Each number is 128 + 24 x the weight over its row's rms, rounded and kept within 0 to 255. Layers, rows and columns count from 0. Numbers have three digits each. The size before them is the row's rms in percent of the matrix's.

# v: layer 3 attention value, 128x128, rms 0.0468, rows 20-127, columns 0-31
# o: layer 3 attention output (transposed), 128x128, rms 0.0477, rows 20-127, columns 0-31
# q: layer 3 attention query, 128x128, rms 0.0664, rows 64-127, columns 0-31
# k: layer 3 attention key, 128x128, rms 0.067, rows 64-127, columns 0-31
# gate: layer 3 MLP gate, 320x128, rms 0.0632, rows 0-5, columns 0-31
# up: layer 3 MLP up, 320x128, rms 0.0588, rows 0-4, columns 0-31
# down: layer 3 MLP down (transposed), 320x128, rms 0.0581, rows 0-4, columns 0-31
v20 121:134149114142120131109074146127123128156124118146119129127129151110153135132107128131104123149165
o20 124:128134093107148099094100101091094148115139183126143126161115120136158096146151104177132152147132
v21 130:152105138159146102130071097144131103143112139128114110200141127124113132145137051129157138126165
o21 123:143082157131147121111157147159103130089141102109146114090139106122130140149156077134129097143102
v22 113:127144130097095136135161083152101168123141139152123140136109160092123147139132146128131137068088
o22 109:126151129172091111147116130110109150120134124152104114185151122173125149151128090122141133137122
v23 111:119088121118182125136122170151075119152129126086141131092137107130170128111155171126110146125137
o23 109:148134140085133133122166140135182129150127131131118139092100168112089052087129169128125109175127
v24 120:117164103138112092119118085125100145110114132140159113134119118102150140141162149118139104098129
o24 117:154143133176112141101137097102068082119164166139090151177158145113104137096139123096128121095114
v25 113:105083123144164136117135132161107157141149189144146116132124109140122134144155133138131130119149
o25 108:123134144125115117100100125163134155154128125092138120115117142065109170130153135072116106136120
v26 107:099158133149086148120097121149127103136117150177125114121155137119107148149133128156101108087112
o26 109:120107123094151095138107111164137117151143159146156121123111114123157147172144113118159136108111
v27 122:152138112168165100159145124153154139126150088149100120143133118162155111125113119093083112148163
o27 121:120104103137106124152176146116135105117120175112110103156100162179162105123100113149107112117151
v28 108:113121116126097129108130126095144133117119162144111163136110078118137149170113151137147118128176
o28 108:124107110138138108118130117117101103124122177113184145127124099183156102084122122141146174142124
v29 116:135141139140111139128128104126173121139147082129129098101154148119155119123091142143137093118139
o29 109:115168076137116141173093101116138126135154096120181115149125106139119139164095112107134145135129
v30 113:132148124123114131118116095129107107093130071148115132144088161065130127089118134127111111089122
o30 109:120128111202104135157124127120084141111149126160116139147150113136153124137106089140137144097143
v31 110:113161152163152130084140087118148121132141158145129150138125172121115134148153101142157136091103
o31 110:102109141133083136125096135125119115148127157165159121121151094151115171124165089134130141162107
v32 117:132179122164116122129101132150142138147115105149136143154133078132180119113094114140121140129182
o32 120:178135131137135126140161107087097090146139180116145147140096135167190096113107133132138111119122
v33 114:103107109143150127136093121142133137162145179137116129117144123111146132151142159132101151088174
o33 111:120087123097116094135163153135144109128132181089170144106111131140118121106172144095124117162119
v34 117:128070137067106123150086089103180142115157189127118110161093154122126116115141135124162135136131
o34 109:127121154137113138152146115146122108093093117089101121066128108118109152140150104083149123189111
v35 107:155143122138129147152116152116136128120117072113124130123106081122122126107104144153170133164160
o35 108:151117111140156107144120122109112140138169128126144151109111109103157133137070111127119147108109
v36 096:148085132109123098128146152139113111145129108079110128120150143156124123146128133098110111146097
o36 097:065142097102130128120116147135192161136107079110150096117127157126099129125107120148148137143161
v37 102:142065145125118107100093148148101170157157135057133093147146143127158128113138078101149125108134
o37 094:133162121138136136083157123145132170108121109115166113124136146089104179141115117134142124160118
v38 105:136096133131153131139106135141101130143137158068140080130123153097135140108159141153150123157095
o38 106:120121101128133149128119131180159153103150074154173129075137120084104162122126136102126152170109
v39 100:132120137111141134122099102140163147131150125099112101095167132117138120119136110113077085130109
o39 096:077146104069107132120111158125137113115156095091153133154097159106103175121108119125163115124150
v40 104:142074159184146133135129110140135134119125096099115115135152172150168150096136105129086113123083
o40 099:145109122093109152104148140126152152139120101128097124117039134069144110118146163147123113168106
v41 116:092141126144120098093058143153137109100141141139129121127149136123146124141159084116110125111167
o41 117:092116104130126124111105116116082076148153151098205131107136124111140146116141078114133101105158
v42 122:120113128100120145133110108138103164144139160108125110121152087114128144149141106105100107137095
o42 118:110141136069124141092126150127123122140153108086124150170117166117081153119108154115169116139127
v43 099:109154131112136126107108139168124119094130083180135143111097070133131131143115150131123087119111
o43 097:146137096154093132129143089113089053126164162130123152169128131120149129104077133118157143113142
v44 112:103115128118138144118140140137130119111132164102141107103158163147130133145185108149098145146122
o44 106:117119108080129120113085130112110102142125102121133140102097153111084119113158149085122108094123
v45 092:102117094147105103132125166137137123177139126134133097152177136144155118125118110096099119168179
o45 097:134114113076147128129138139124149129142119131091145126134102146120135101120141159121140081110149
v46 102:109158128119110126121090153113139150099118091118132132116114059137102120145114185141130099161060
o46 106:112129129153149149138128096140130071098192123143117125145163137119138176110091138151135157137127
v47 108:112123118127161110144142088153146115122116104161142144136103105142139112107112151147172125105137
o47 101:151130155175103135146159111124126110119095119136081117110139141141124108131145161109085100095144
v48 100:153102142138141147146168197155138122115124081094117159118116125152154121083098134123140157138130
o48 108:116094132132134127152136163136169152133106115136145109080091099110180122136079124152123136157128
v49 107:132150120085118115157130119134122102118140121136152114097124125122168099084115116159134167140192
o49 110:168152127115142102134158130093109123163111134116140169102078101109139097139141138087117102086141
v50 120:108125112139112101123155119069141139146159125147121148175120115125137107129144144107125109143137
o50 118:115105160159130163145132117114174119106106162112092125110195151136116155126132119123132097106153
v51 111:156101140112118134131134117110157132161132165113094109103129180122118135128111116125143140177150
o51 100:146123101087111124151097153133143162113109074112127147129153106153110141126146119146146126204099
v52 104:101174113140112156120109145138163108130129132171160114091150094113123123149126198143108093096171
o52 100:124143121123145118153124105117118083161128151117137151148103160148124118131109145084136116088127
v53 121:133154131105114136119107144070159094106151107101116148124113190103134135105139099142124148116156
o53 120:107097121116135137108098148112098115111105146145138147099109085091134166133128092127135147124133
v54 111:127126124111129141151116088101121154132137187142135105117137063099129133158143153129122109157123
o54 113:145141122103109118130152120121128101121174157115138154182134159161088107118110146100151158149119
v55 096:132092151180133136133155101100150131141140112107101166099120098161138132111104093153120115173118
o55 092:138123142079110151113126123127196159156106143091083163110084133114166140150125188157136119139121
v56 115:119148104135120122141171132124111101146145125179127129117120100115114124161119220115108122090113
o56 116:133127121147118106151160122099160122143116204147123108157135148193113091105111122129142165134133
v57 109:115127111082122100113107131152123112123121149155154092103144111112108137131142155100128134096141
o57 104:147167136174125126126156140140076117121126087129119126132166157131090127094129112107125087123154
v58 115:134113141087102124131125126090161152143131141118121128112159177122160126100121114131128082185149
o58 110:123153087102165152169082081124160135123088084113138142126128145134108103185125140128137123142158
v59 110:116119122190145105141138077110118103185132155136122107158136114123104132138141115124111159115103
o59 110:157072181104111127122179164152154139116116162127089132098127144145129141115173156146125095139103
v60 115:129148135084155112139127166121094125113119136137125149123102154128131127130132134120145149176135
o60 112:178105112127138084136149119096130147136132149165086136110133111100131082129138104176100123143137
v61 113:133108153081155146113101137112153139122117171116120142093126093139099125189135134121175094177099
o61 113:087129121096096119105102143148146118118154090102127134143152137088096178124111112128125161173131
v62 111:121137144150161134130101095118124122148116104184133164174100120127132113138106144149157093138091
o62 113:164131172121108140143164109134130095123148175136096128129121107126139083138134148129136124173097
v63 124:120124148152124159133126120123112131121140123113138186111131150099131115082130105167131143116123
o63 114:127122143120116164126099132125153153151121118148124176158157090116158113163127135120115171123104
q64 106:124105149176159142109112129174146097113106120142173139141089104123160126153177126147131143114136
k64 109:113131101126139157135132121156113161136203096113120125107108134172116112116113098138144104114106
q65 091:116096112153147132124136149161100097122138188094159127160106155146162131115127127170120141133128
k65 116:148118107105131122105135122138063212150197113115116162126088148172125113123133111124144117117088
q66 103:153167130121124113113154144118119103085137168145165156154118137150143139141146147138109152150132
k66 110:149121107093119115117121109127087190148179109115113162101097138164112118113106127112134118116093
q67 091:091122125162141123120129129126132119156145097094107103129120136094112125124100131136171139122160
k67 093:143140155127117105117135152157177104140112180119117121144118117126156157146154113153143130141165
q68 087:122163107167118132152135140116121136160138118118112129156143132113130146126091117135155086126145
k68 100:121140129149150124142114186168137084111048168123114133134131122117130160149117137125124135138145
q69 095:156134130103118084117117115145143149104117132124181140162098118142137129139136146109085102139102
k69 088:127144109105133139114147106100118155136152108111149151127135145141147143130136143133131123116102
q70 074:158078131084093126117110147093110101118155102149153120130151137120102112134166140131145097155087
k70 085:120151112111144128140121119126077179167066123084102153098149089121109120147098110056125134142121
q71 098:157132146161123118104097134153127078081145176151179145133103119157104130109166166115095127154146
k71 090:169126075115129135104153114121097162126173107104134141130113121167150147143144129167118100126105
q72 095:162083109130129138148109135108123126116155111132156098144107136137108166141141110133125076118105
k72 098:174133157115107123112140110071110183123138131129126123128128119101111105090104134112141118123118
q73 086:092167124142169118165161111165169115130126096091093130081138132096182154161120121131121134095123
k73 107:175106134162119147155110131121161084122122140185160124138146112122137154099157152147096084113141
q74 099:173121156185143142160087152121129114125142162161155092125143107176104134104173119120126121143156
k74 090:155122105135104087122148132114110158116177093155151108155094145131157119108155150133131129095151
q75 087:097149165101134124126135150163125120123094144102100124106144120092138101109138123116141165139155
k75 098:106097145143179138122117170191145094170109119102110123119134108131129126128153156126117110128116
q76 100:159092122136095133121087115115141127110183163140178137133116154149092170144174126138125096158105
k76 097:139158097108119107106139090104108163099151139120172141144105132106145170143135115086113110118109
q77 084:085133142119137130137162123148097157137106130123103117139127122090133068103114136124138179111158
k77 080:077114164139131133164130146155096110143078176152101131122122148101114096118106138115111135127134
q78 098:127139155154113091152114130123113115166138175124097100104156154153099077132105117135143131131180
k78 116:101156130127159107102114110135159136146086105134113127106137117134124089096129148173152164079160
q79 105:099097129106136155142127092138145139087123087082139144144100092046130148112132154135094080121107
k79 103:142149144124089118155120110140102122155107176138143139140096159113120118112139128074112109127126
q80 112:079140135110137130150121114144092176158110099124073108136135135079119072132107125133126138096139
k80 084:088137155121125109161110128149086129123093179155122120128102157106113087108124116090125151110149
q81 106:169097084141111154104111119098153104102160107113158163114125111153109186141154132150106110139099
k81 112:178094100123114136111136106112152138112183095105160129116115109150120180145149119138126088131102
q82 067:127139131171142119183146139129151096136117178147153095125142122132131103153083138131127094148161
k82 123:131150135166146136127130152107151117166097102157121114143158111144163086090116159193148133108167
q83 086:112122151141138130131108102148123143107083132117134109140108113116095128126140134068125171140154
k83 096:115100130107103153106154094124077121088154156086113129138085125086081168134158128106089136128115
q84 087:138103132122131158109151160123153084092116139127110139137124098137123106124145147152117163163100
k84 079:145137123136119156130122147140149122130118109144121109103150113156186113144101155174153132113113
q85 088:161146139129102113120152146116151109103119151150192108199106150125162104082150154100127137132141
k85 083:094148136129108106110115136130126108142140090150163130112130161117145128123146141100169152141094
q86 084:140128143129118145139128153081185106115119120168190141182107121167166135089101165148150119168118
k86 078:145118108147086126090118171109127128149143094149145131145144099131192103116080153132176112138108
q87 094:089113149097082108089122118118122153122126150135127106145153161119088112131138083105164148109118
k87 089:124149136078139106116075127103113130130080133147150130143148132123079139107146116119153135107126
q88 082:103126112071115133077120121152119107106099072095133144144117119108103128084144144101115156138112
k88 081:113140144085101105096099140176114104150102105136147159133144102156099099124105175105120081125081
q89 081:095134158057109100107110131154129162132114102104110107153132141098112125092150137100150147133093
k89 085:100147147048127097117090139167092138139100147103133148145129133116081113123129138078118119159099
q90 077:148130104194113162142153145092115103098122168171152110133138125140130112152120110147122126105133
k90 080:159121128188099158154153113087133116109108119147156101128118136114172142142126115163161170095165
q91 079:081103144116160144134088106146138131145106118101056126099167113101106155191109121129128112133106
k91 073:141111148126154168141144117124155129122089142095057124150116090123092145134144163160105111113178
q92 088:140121123166126127123124107151092123122101130091153109112113105118077111125143131113079149107163
k92 087:093142116126103114098141098142094095131116133107125130105100137130081137150144142135097132105122
q93 088:124122123159157115153152142144106106120148178121116137103145151161172113161135101141110130162159
k93 090:126104123193145158177152115107158125103146139136117094097156135128125111110158113152127134096144
q94 080:136102130122106116126136122089149101116110167128145149154133149176134114166115135138111162126126
k94 085:131109138135101123129110138104183098145133083154109096118136117142145109135092145170190134060140
q95 087:095111172073117112105098105152170102132110099080097129131133152129139110113125159101132142152114
k95 081:107120152090098137115089141132154088134115125107113124127153085132070118108108196115125088128109
q96 093:129132131127125108141132172134174140151068085147081084114179137123145122136123095130115108114114
k96 108:118127147145139137149116175147118087126130124153072149126167114131094133132110136127138110147110
q97 100:105103119160119153157119110168130139152138110129107114109156124105151130113124121133111066070135
k97 085:134133142107120106121076176128127106073099110133124128122123126132106101113105144111109122140121
q98 079:089082118160141110149137133169113112148120132095076120110155114126109148118072104146145111115170
k98 077:145136108088147102113148123089089119098108122141157164166148127134130104108131124153092095106128
q99 103:170089139151144149120162142133156093143126137137161090127086076134143110145144140154118150115126
k99 106:136119147159077166143119153116112129136124112138096118078146093132089147159093114095114141163141
q100 118:136110117156159109148137145113121135158156159148138059142129093118118121148108147123140111106118
k100 105:131119151166118190146144144102148093126094155163116115129150117129133146136138117143114154157146
q101 092:086146097117152142146155129129099139158115124092076135130134142162152141122085125115093140116164
k101 099:136132139133150121154123135117212093111129131169153124141163158110166130077149137173150133134134
q102 096:184141110136106091119114095133116116095119129112210164117093135158130154140166145125111154113119
k102 080:146124105093127127099141104117113159119172088093135149130125127150155144133100119127120112122076
q103 090:093159133135147130143124118170127131143112113090060123103156134128153095125097120109113155095160
k103 107:085140123147125114133109113151173083106103145133156119139134126117146083099171175170147148099183
q104 089:169105135148110127097107160118149095102140161154201143153130145174108151126179151140116123136106
k104 084:175135082116133105101130115093116169092185113125168110152099164167140143122157101155127114124121
q105 105:098129143126153121166131121115117170154108136122087076134133134122117096110096141130130127132148
k105 084:126097165155131133132132140138148101139084151133097113132147126096135092103126158137145159121149
q106 116:125108177132139160106094145136135105154116106136083123152160144149106078078112146112128129151114
k106 132:109151093087099069103093109156119146138079159104131121126099139154124085132132109131145169106174
q107 106:092148141120113120149135112140094126169101129153088116125143129107127075112086163130141108128165
k107 092:085138179142134134138136131169124122147050150130112113106140120093122108134135138125145154121138
q108 087:147142108165146119130129124097160105142129118131140159086108151176133135140116118120096131132123
k108 084:174147088110111112091109132101170139131197091109110142150126129171127123115125089145147136135144
q109 110:168095099137101143103113125092141135102194130116176148138116160140107170136180126137128108146094
k109 109:136162114131105108132131086090109150102150142130164127109099149124133161133150109085131115110110
q110 094:148105163113173162137105132131151119157094103150093090155109097132159087100097160124110125122113
k110 085:126137123109082116151119126121078127114111177139117092148146139109127081095105116136157144108170
q111 075:140109116147106114118120120118128095107159124113126131081162134156087167156143148170117106147129
k111 069:155123118157133150111150099138166140121135085101137144105079114158150169166144134165120111090128
q112 104:152093093124102158100099116113154123094152116107152163112122121151103178156177120135117124141104
k112 114:179099095118106132101130100113128142084169120093148134125104116136118188155153103124112107111110
q113 116:184139088162143152113159153118147072111144163159194123135115139183130172121146122129109136147129
k113 076:169124092147141129080136166128166131145160097114125122141168111154156144164105141167129119148127
q114 130:109150173142155083178138121132114159131096143129102092137127121101143080129088138114153134112154
k114 075:084115157143101128165158111125081121120128165140115118131103167094113106112139119126146147116149
q115 104:155127129102105127113142115119166111124142111110190159147111118149168148094112163107119117146108
k115 093:134136133120098100086119146126147119170163101134149151125139143145117133124134161109140095154074
q116 081:142122119136117120122161156123142085087090149152142132167130117153163101144111135130130169134130
k116 087:102117153169092147161165138123170094113107085163122092140142131118177122138093143163174116103116
q117 103:106133122106106119120106122112106131134123160148116142137155176134081102138150119119131165129117
k117 106:144141132081087114113097130120130120136098106102122122143130101124110120133105112150169146090135
q118 075:121127116128153162126116130129073123142133127125084143089141133142100156159134108159103135087124
k118 069:150147136143137101147140136147148128107128132102091127133111145144141117175106110157133169108176
q119 084:147123116133137157115094127124126096132151060123156137111111104125077122078116131128120123152110
k119 076:176169086132114095086109134142082124164106143137152131146170107149138109126077133131131103153115
q120 078:100127137111173156154106118132134138161120128136041147101139127107137148163116134144106122114100
k120 071:156082145127116151167150132128162153105101152085068109124103102122108141155125140138093141125176
q121 080:094102158129154164150104117135144124125095127107063145113161105111123146179096131154116126136106
k121 072:135082144116131180141163134131163123128107135094078102137112089122134140141131174146095114112156
q122 077:150096139147114119121144135103151088102134102104158130125125107167158121132124130158122139151129
k122 084:144125130168122138145123139121177109154121081143142111132159111173163109121100133178191097099128
q123 095:131156064177149139157147112102077147163154132164131126079118116122104150158112092130135098093128
k123 086:176129117162182108130168101105111169118137164136130136140104141130136144144130072143094159126151
q124 082:126108124113136149127126151146144100130121104093088171088145097135170159149099167161097113146114
k124 078:131113135180155158147173133160171120134143084133080115112137116145157129142111149143116113136134
q125 101:125104139148118121081121116140125091137131133142121110119128176109077082109153123113087184140142
k125 095:115151115110090126114096117112119096122100129111130118093161092144091123126123129126132127113134
q126 079:093106139100160139098076109162104140142125095070069136098139114092089137136143123145126120128112
k126 078:123136119093147141138110133175116131145115155089086133122120087148081123129119152115084099127158
q127 080:092119137111150149125092119165092151155125117080064124083140128101102154161127104143107098104135
k127 080:135126122097153131132128125138105148118107165088091135121124119127065136130155128102064128127165
v64 085:143137105142134109122096136142142147168133102127155103126132128150135115118156131128156141134137
o64 096:133106109124097165098130119133151138073118115110081153174141122118120103159131098119158146137116
v65 075:132115131180118122092106121123154113149125092143139126128092158144143111137143152159151142127121
o65 083:111133127136160170105100136118107155079153132063066147111136119118105087143103097146110138131109
v66 097:140113120128139161125123161121154070127150120148113150142168146135102118120097128120086135185138
o66 116:127133146094132091117096158097148167141126126131171120101143153139112151136174145126151167137099
v67 072:112108125123109173125144162122094158064161168123121164116196142101121134107109123118104146122144
o67 074:131113144185135111123133147088169116131096147169174100180125125143157168108193141151159133116117
v68 088:117117141105141093148134131133083152104125153103114109125109131164109131153107068113111125105142
o68 084:127117106133118121146172170155167131153171135128176130142122103118122119127093180169127093144111
v69 089:116137126164145173142134123126113107128133111092133119125161101099091121118121178116110106117147
o69 082:135147120137095145105120096078142125111127141175144176134144131136128129101150077128119131139152
v70 101:105135157116130150154139126157151167156119137102134127098118097095141150167121105117162107111112
o70 106:118143122154148119149146141128086076139082136189102130112126132117125104096098132138118103105163
v71 078:111120157112090119135133159139166127133110127096120112096095103132108144150105118130129076111132
o71 083:101147151098142143132109133123092090128147142127131121062133131102079127078091151153102116120130
v72 086:112136118099161081143137135104115121094116161112125128108143157113120140139114083119085126168127
o72 087:131126168097112084157109142123181110140135122095159115109140123126142163133178130116139145140133
v73 093:138134100127104164121127161128139102135106081172126139137120118123125104146102145179134127150116
o73 090:137134108168135117118136136086108155101132172104074142158125145154166126159199098105134152106141
v74 086:116119147151111101147099113134090158090145097121099093088065154185112137154129102102137122092129
o74 088:143104123131115144123135169107155127169136162132168118167129125080136151110073140170144143138129
v75 091:133080130150144130125093116149109174104122109106144131104150127155140134112108065141141111119126
o75 087:148111123131128124117154136106216107115109128172142122196110140116151141103117130132138112117144
v76 096:112151120129173164124099148153165167120115073117143103109134127138096108133125115145114141100146
o76 090:144127097130091118112136118093136125084124101106102156100119120154143047140130086101131133144090
v77 092:113097120132103102135170141112115114065122122120130121174124107107120122100128164137089123077126
o77 091:122140138195106172115104083120154162122153155099152137130078094164142161140136118142088102103113
v78 084:145161116140124141166117088133097149128127153140134114113125131138084130135124108093147146144148
o78 096:173122117140126103133170127132088087151111125166111142146146098112158060092122134152177098154144
v79 093:119090120117117113131104127170105122124135104118139124156144134136116112122132131164156115114099
o79 088:121147112136136120117140134083170176091124130108088148164119108131132139130127111120149171088144
v80 095:132138125085174076097132138135141127106130109116129150119161159140140122122131075158125155128102
o80 099:106126133053140122148131146148198161128123104078148098119115137142142164168139146105145160146127
v81 083:151094112124141126114132144168132138150138104130122124115146125116133134144118076158127099125116
o81 084:133114112075143124099147132152160143136106119142141110164142158132157167148150139089140119102102
v82 093:154109103120166150112124107113118141127138117115120122140134143162115088101101123168109144132140
o82 102:150111124131109140097139111095146175080141115097119123166139088143150054139146093119132145118106
v83 080:101141128117169169151167158129116156086129159105118124111150090082143156110118119079114128106116
o83 093:159127112182100093159165129125143116154096141183164107155104140167160151134155139128144108111152
v84 094:125149112117092093140115127129124152096128196101167134154161097138126131120126157155124122136161
o84 088:151134168201117153145138096128153099128129127097136160110120107133171111144177130144161147122142
v85 092:134125141114116117147136087151118150099170110127135142105144148137129134106120122128131114131126
o85 086:135097170060135129094115161128150099130097136149155100149140116094124126064119157137166152125139
v86 077:134092111095127152131117173123126116132141159129129156152169170133146115105117157135101159153130
o86 078:109149160172159103098112127077129153093130126117123109150157135145106141144179121130136172146102
v87 090:138133113133155148130140147129109088084143154133130158157152107112120131081097163104086135157136
o87 108:144128133143088105136108129107172169149124144146194117130111142175140168154178139133156152118115
v88 086:115110142135087099143100151156099119131112164146136094114129115124112155151140118082158110154122
o88 092:135142119105161114119172129188137098150140101149136131107107129090107167112075163138156093118155
v89 089:105159164107129102121162125149144127130112155111147095126132093077135155154147155103130113093108
o89 098:112124129159116159159139128159094077171104154165131128084089144131117192130105148123100082137140
v90 076:118113131146078098112108126138121121108115121132140133159100106152149106112129147166105095099123
o90 082:087129155128145187097065145139162138135159135086130130069114123104099135147106142111082154134111
v91 092:126125118108151107137112127176154124138123139136139086188164104133151144100151075141113124123137
o91 093:158108113115112120137154135150166117116100077120114146127107119118133162160129154095149081137137
v92 089:136106140124139106113122109093093173099142102124119104093143169148135130120108105145108121084106
o92 081:119099135132129189133140157141191136143115127140149113152107138111145181111136140109106144135121
v93 085:125116115127114121119123150139154145127162156168160159157129139129174132108166144119101124126137
o93 093:108133135168114145087086147125161117094124094123145131161121125129093162192124115136148155125092
v94 084:136123134123115100117111118116145109125142106154117142162123140150155119121124118158119138155134
o94 096:104126161078151140135089155145151160152139107083152125075129153099117161124140165117130162137120
v95 097:127105159113099176132129113116145142156145136127117117147151106135132131110090112120134129141110
o95 094:163145127184184108148157144115134135118143133163131150106134096103143109097148127138121113099141
v96 094:153090140191108135136103089095119110105129093171132094138079141127136127085126164108147119110151
o96 100:167129134172124143157133145137110153120126117151119142151122130098134129122099130158127129109153
v97 071:135133144144127143128145138116129107123114194144140118160127119090143153145129127106132132117141
o97 076:167131098217114117174160134134094132145134133174131152149105133152122156134148159160104069102147
v98 088:163104137150114131128144111104128117120131115166125129155119139134120113117089190138141134127110
o98 083:127108165157171145105096130147077150131157140116140088102142133139121112124154128128119123121114
v99 091:126148129141099118101130116140105114119122141101128123179077127141130117142142156135118155115135
o99 097:135125122182129147156109116144082140151141166127116161115123100146134111126093132176102102149108
v100 090:150128132154106128127130104097104133148130105137123110126085108130153126131130138136185122120116
o100 098:157131117141124142160150098153071150116140138112073120139114116109147103096114142116115098107166
v101 086:121129104123126139140113191142133135135144141095124171119143136139123134130123135108097134173136
o101 092:096132173145121096127092156070142106093122130141140118135174123131116126132157105171154169141103
v102 089:158105125110132139121105127149166110174136099150130104119152153118131131111142095146170126145128
o102 089:119128116035197105117163144150110161098101092118088127139154151098126120146124127096168147141140
v103 083:122119136108074108120149154134114094167143110130121128148116117163138119135120152122160135152111
o103 088:106131143069198160070106090167110134133157164095129083100165094098100103114113121105130139147115
v104 092:136159117129138102144138125087103129114118132083134117153085117141081115118131142130124148165160
o104 093:151123150138093130148137093134111154125155144081123151113133085148163058121147114168143115146116
v105 101:110149127125111125130166132136106138117133182130121123150078114114158145144146140097128120111122
o105 105:157130091195086124158129105145082119150129158146139138136102097133143157141103141150108083121128
v106 070:132117137131111100102133126147185148159136117123161112124070129161175130133125118161159094133133
o106 076:118117146119172154144110124206112133112152110096094122074107118110126087130090142112086121107119
v107 090:151088141112105104119123149128156136097125115130145101152111096126123100120113212137117115128147
o107 084:132107157174138182080100123127087137089140145124135117112103123124132095126129109140119103109096
v108 086:115132121117140126115135141086097083071109092119112139119137155123099106124114170170115142128116
o108 089:114157134151151147154124126084134195141150165060135133112128116169152161133176104139100166127112
v109 094:097108146127127118133161147159112146092107174089126110141135113114133139144116082119096118093120
o109 095:122122118154123115133135145145175103147130152151158122094090120149129130114093177142088092118130
v110 093:131163140184079166153115077106134089131116105153146141097138110102119128124133173111176142123125
o110 097:142154087136165117137142112120092130136119164144087164153136130115126157106129117157148111129188
v111 087:140152116100132116112104116190126149141139152131135139100145149134129123130167141122154139134123
o111 080:103101145109116147142166129132105140126086115133114109171136148126157112154133108109167210117103
v112 081:125124133130139132122120161143113127152103129118118091115138073103111144111154143099118104111127
o112 081:145127135133114159124161112173138128123133113159125120130129146129121142154114125128105072137114
v113 091:131118160166101127115136130107151122096120132132138107146129112099142141115155099128143109097110
o113 092:125138116151141164152127148163147140143128122123112162104077136129131177138122164156114091120158
v114 090:125139126148077129130131099117142143079129158138146119114131129134150136133131157099148127089153
o114 092:154124108161129169113135103142123083154120162172162136170102132096144199147119124161155093148151
v115 095:128121135109085145107161145125125087126133109117113106193127120130143112128121152157133156106119
o115 085:120147122145168163137114112124102185149139151103114130083114092149133103134106142136112150131127
v116 078:133126151157110102108140122085135093150115071131113100133063132132119111149107194140129112156115
o116 082:135116144135123172144107152113073169118172151084092131076123135113096087108135108135084145109119
v117 091:122112155130117124134166105122115146097123143128130106094122099104125149119114080117162101105124
o117 100:145149117130140128140158135180145103174122153142143113125095137136140174093134176114129084098180
v118 086:155084122196146171140100103077142127154120099187122149111115118124125125113126142101154102167137
o118 086:177156111139121095119147116089127149098132105148127124172151144109117098135149095130121137081156
v119 090:117147121144104068129134100116083113100113125130125126089094132136131128159120177099138130084119
o119 096:115136142151109173144129114141115114187144182144161130153136118113142191115092126161109124162130
v120 092:114146153130097142126122146127180113135130123135124153107132142124123132148135149144099118107123
o120 101:087146150129162169103087152104122124143126134107138131073135125117078139136129122143116161137104
v121 093:122189106115178096140125130138128153127134136102137145122110159160151135144133121127110132113104
o121 089:113116165094098122146088125123133112139098105097137127093150129127155111164126121133118175164124
v122 092:127056153107149156132108135152123155110129093107106106095124136138092135135097049145112094095125
o122 090:118144116095153117098149163108176108128140101157178118141120133120109119097089159122129106101126
v123 084:133139117114199158125107138118144145151129136082116154106155118116106128136116139137102131141129
o123 079:093145150107098061140093115078124135072125099138115147095154172168126097126156090148110141139118
v124 095:114147114148082108143156118122080074084112126121115161107096108126106122133127192112144147145131
o124 096:127141152135130123135099095120092131176139207101148117132130091138136153103119119157123123136145
v125 091:139115110116136090119145139164102175120136149147139100173074135136158114127177100115145129134116
o125 101:150112110174102127147160115168129122113143126124112115175113081121156105169083138121123099111121
v126 090:144087095102148121148128159174081163116143140141127124132111115137128130086129089107117108142131
o126 094:164108131167082120120168121106163125108108120158162106210119105134181128168126129115139134107111
v127 088:134087132158136145128130120133134147123123102168144100152098125124110114110167151110137132075143
o127 093:148137083207116156116172104158106128101131120142110153175097117137134102167102103146119087127118
gate0 105:162122148130108129118166070116099116114154151135146114161082136130118106143120159128126097149125
up0 105:151145125131118130103108119131088130072117092123102177167182126143141154124130117105120131154132
down0 107:102125156132120145094096095136122155117113163126172135095078126143100122096107119139133127143114
gate1 088:123142157121126124114156100127141081064154177147111131178143107141169109152102111152165116133172
up1 091:116161136080125098119151165114144156140118172140162119119122099124169120115143138141153116143105
down1 090:160143126124115107175097145130080090153112121137134136135144159136072110154120149117147128096132
gate2 105:084167097137124164092107100141107154110117150105139102161101144162114124138130123123142099128137
up2 098:114109141112114125111089152130147149124110135121113080093126118084093145123118147173115153124094
down2 098:145067127108123151135113117131162156134139106133100145161115103139124120119131121101066095121104
gate3 095:142131149102107124125139149136138135143104085075141053108094109120135124129149088093108157164126
up3 105:111058162121117128126101111136135143127124126082132086174142097131152130150100093135118119156148
down3 096:170167151144107103120131124142110123071127153135121142084141158107111106135103132174141146139116
gate4 086:145116129131144116134156159133132142163139141173157129136161148110121144115152160145108157133127
up4 088:133090148093156138123131154140172147120132118115148171149108133136150107132103109161083136126100
down4 090:116140144156104096094146103134124122147170128133179118144083186150138087140136131098122148138150
gate5 093:117133102110161139134143145169157178162135114112097141134137106115106143137121170135160141149096